{"d_model": 512, "tie_embeddings": true, "init": "normal", "lr": 0.0128}
Each number is 128 + 24 x the weight over its row's rms, rounded and kept within 0 to 255. Layers, rows and columns count from 0. Numbers have three digits each. The size before them is the row's rms in percent of the matrix's.

# o: layer 2 attention output (transposed), 512x512, rms 0.0289, rows 264-283, columns 448-511
# v: layer 2 attention value, 512x512, rms 0.0233, rows 265-284, columns 448-511
o264 079:090155099091132122183078150115173125137104072160107134134121126161120106124104144124102131113150095127128091108121142119113144092171170145110124107162128080133119100118097110116090115122122145
v265 080:155105143151123128118133144115130099103156126120078118116154135144139128116110132104098138101130140144099129154121139159130114112132126113117149103142124103091090133108103165144168169120136136
o265 071:099124158119137125150112149128121150178147126132150117104117115155082130121103147171133124153117107092099154104084140111134114169142080146147113165105108174114148078153154124137132128090142135
v266 082:111112139153107158174173127109110116081100097097141141158154149137156119135114149137118158126126127172133142145162109100142107156109158107156145132136141131135114113119116142098144110119105115
o266 072:147147132139145119131088117134154097146144134114100121133092137160114156090135139107106113157122129105141122138137143118151132107143128152109116140122120132138110169124122118134094154136101127
v267 078:078112099148072113135147146160085117110114129109097160172119126097113119116159095143128112129155090098140136167127108090097094107100060122108101150100137125149093155121132139155134174140123143
o267 078:093114088080141148151114112137135152172132142120122148140113135150116144105107123098132138124074155154153119140148115107121123167150079120127156133138130141140222112108162113169111118120133131
v268 080:133103155114137130132104157104126119157145114156137154127107112146114112122128122115045159164129147175115132129138133118105113139111151137062167142133090151137105121080160083086143129105122132
o268 069:108160127119169127137135170127142136117069112138154128118102108125155170130122159096159124150171115100115118123079146134102151109126138120170139090154164124123120150110111172183141163147127114
v269 073:141135125128096131099174101077126150122175121123138138102112135132143116128088125114149135146111120092106174105110122145097107087153140120116100123127127127153120120152087141128149136125097105
o269 066:144111161158133124127143115165138154122150106086121120135101129128145120134146161146169145109138129148120116117163137125134127106115178134139130130146144095114089142126126114123082115159159130
v270 082:141102110120092123100140116091120183112145155119142157144120117101107138094161149139111135129138125135123140089155112104105115139121118110132128113114154124117103121077169160158121171088145146
o270 080:151168168146152112141113113128136102138091141161137143107142124109161165103107165097104184146141079101136152140135131133113118103110112111146141104130106152148103114108110105137133139165126120
v271 083:098145188173153149127165137154151177115117111173151123118108141130152132142139172143144160118103158087104101153106130125143101130117156089158133138140152095111105120063146095129137125124143096
o271 075:126119053136119137094108166090118133141116091146120171160113128142106089157127121089102148088182084137125100119166140142138149142140176177132127147137137144140120115164077159105121130155133127
v272 074:136067096163132157139130135120114147169125132126150125128171141153099143152099102113126127117131156157100106156138135165127146146138147114131109132129104113079111152195107165134151077136126117
o272 067:122105136093134132125127104168112100133124109128109131135144120104119061115090141158114151149101129141137179114089122111142121135140121150122120143088125178116126140121129113102097103132097148
v273 085:121118140138154118116117108155093106145131161149169138107103094148101125129151168117108142175102129081161107142118147119132104100173151145156151099081137146127104127148112153155077174141103132
o273 073:167122108114112111098131117106098161113129113129076108169133136085130112151107176120143151059160088127150150134141112123126163128109117106159135121179151110119171140106144112123128146157134128
v274 080:184148111100151146128120101142136086164094123161161088138161159129125129134085143100113140123142120094181144151163158183056143147161121107111124126129130118149161133136130158111131116146099166
o274 068:110113160142121101143149149110098114122151125144123148106124124102118139152140146128150112127104143108095144134106109121154125123153168118157110137124083163121116143110118135127155128124206126
v275 081:136112150097117120091102138121156115101145121115125151112129127135144123125153105106090120134097136126112078116183162102157141122094140159101102129153081154165121140098137126129101134147149134
o275 076:106183078142119148155148141133142142149148176111131121170144172144146118147099130119163154128153119121124157131146100167152127139139107124157143114133170156113137108166148127147105135129141143
v276 072:138125127128151107143130095203136123153100085124127105139142143113120116128137072115080116134109068155145152109126137131143123149121120124100158153106123101139151125144164151121123146107140072
o276 072:144164203146114174145137135078168050164082151159129161139116111120137157117115151098140119112134143135101105168104135103126150112133192118129087120125102141199077153120118129116113107139074086
v277 073:142147156087122131122128117129095114105123152105127118147147136145161113141123104101165129109129124076118138096116094092119106133167142144147141115121134126125083150118140094084148126110139107
o277 067:117083084127114103138132122171121117127140131092131124092095096110066118123127169172160120126126093146113157156141140123146132103104129141109117175135161145122171167148105148121125138135146088
v278 079:105156150134131102162122095121150123111110153151168116130115156148097153122147111117075148122173129149137126121130125140123099107138192148115177096126117100126134120086138134171153106116083104
o278 072:152151117118114126113136130158112149146159114133143123123146104109093093152128165125141109134127129091131110082097115124146122156129174105122079149110151166100127118146110130155185145131188109
v279 081:124121094135155136110177135137167113073120102112112124109152099104159139157136114170149088128132103155124139100121103086134086108137139156136138165125127172114091086103106126129101093141169110
o279 074:140097123125157143112106121183146170150133146111112142129141119133131171101141140129156206138143103136111128126122113134106181130131118136154177117139077127147178132141150140111127118116104148
v280 077:093119109168129138115113119165136151133162113122136134168089100116143171121130148138117131147101071121135135138109121164122092145122106116122104112136125096116161120099114149133147187130155117
o280 076:139130154123169120126117160107123115131161106166147122133110131138147109156122161113121164113145125141126098106125108127121180120131175114152097112146140069129129159143123137127107144145118163
v281 080:123126141109150154116129172053143141106172135128122098112172140090113160156066119159153148165132116138127081172134104145113141122115175135091114140110127120181094117122101164120120140117116100
o281 072:155142114134108140088111119176092129165103113107121141119123108107149158124134120106155102143135124153103156101111126088138110128180110122152140132122130171133141096146162102133135117143109132
v282 080:134101123142116135126127147157123106105109092137160130169139163153136160101098102099077126128153105162057129144135124165129127111172158123110115142143069123167147102123145107074145129144106118
o282 077:124111144134119138134137138124124129149147124142108153120093110126173112173126126131155107112125106117123087144109122126174162060138159134086134106106143112143076142154089141136127131099126106
v283 080:162159120143111096101110143151098130092135113120119097128201105126106119115137176157142170124136143067185153164148121122096150119149117126171115117085120137117141115101133137172118147121138150
o283 074:146091134147154138132167090099118102100133149134131122116092099086149139129128140111141058100144120142094124150143140128118129073084119124123116170145165133106106129151135135093165144093122122
v284 077:135125149151089114126123129137120156127146170123123079089110142131109126103147160163159143117169090142111172159155153097106070153122111147110151158097121118131120165100122101137170175098152136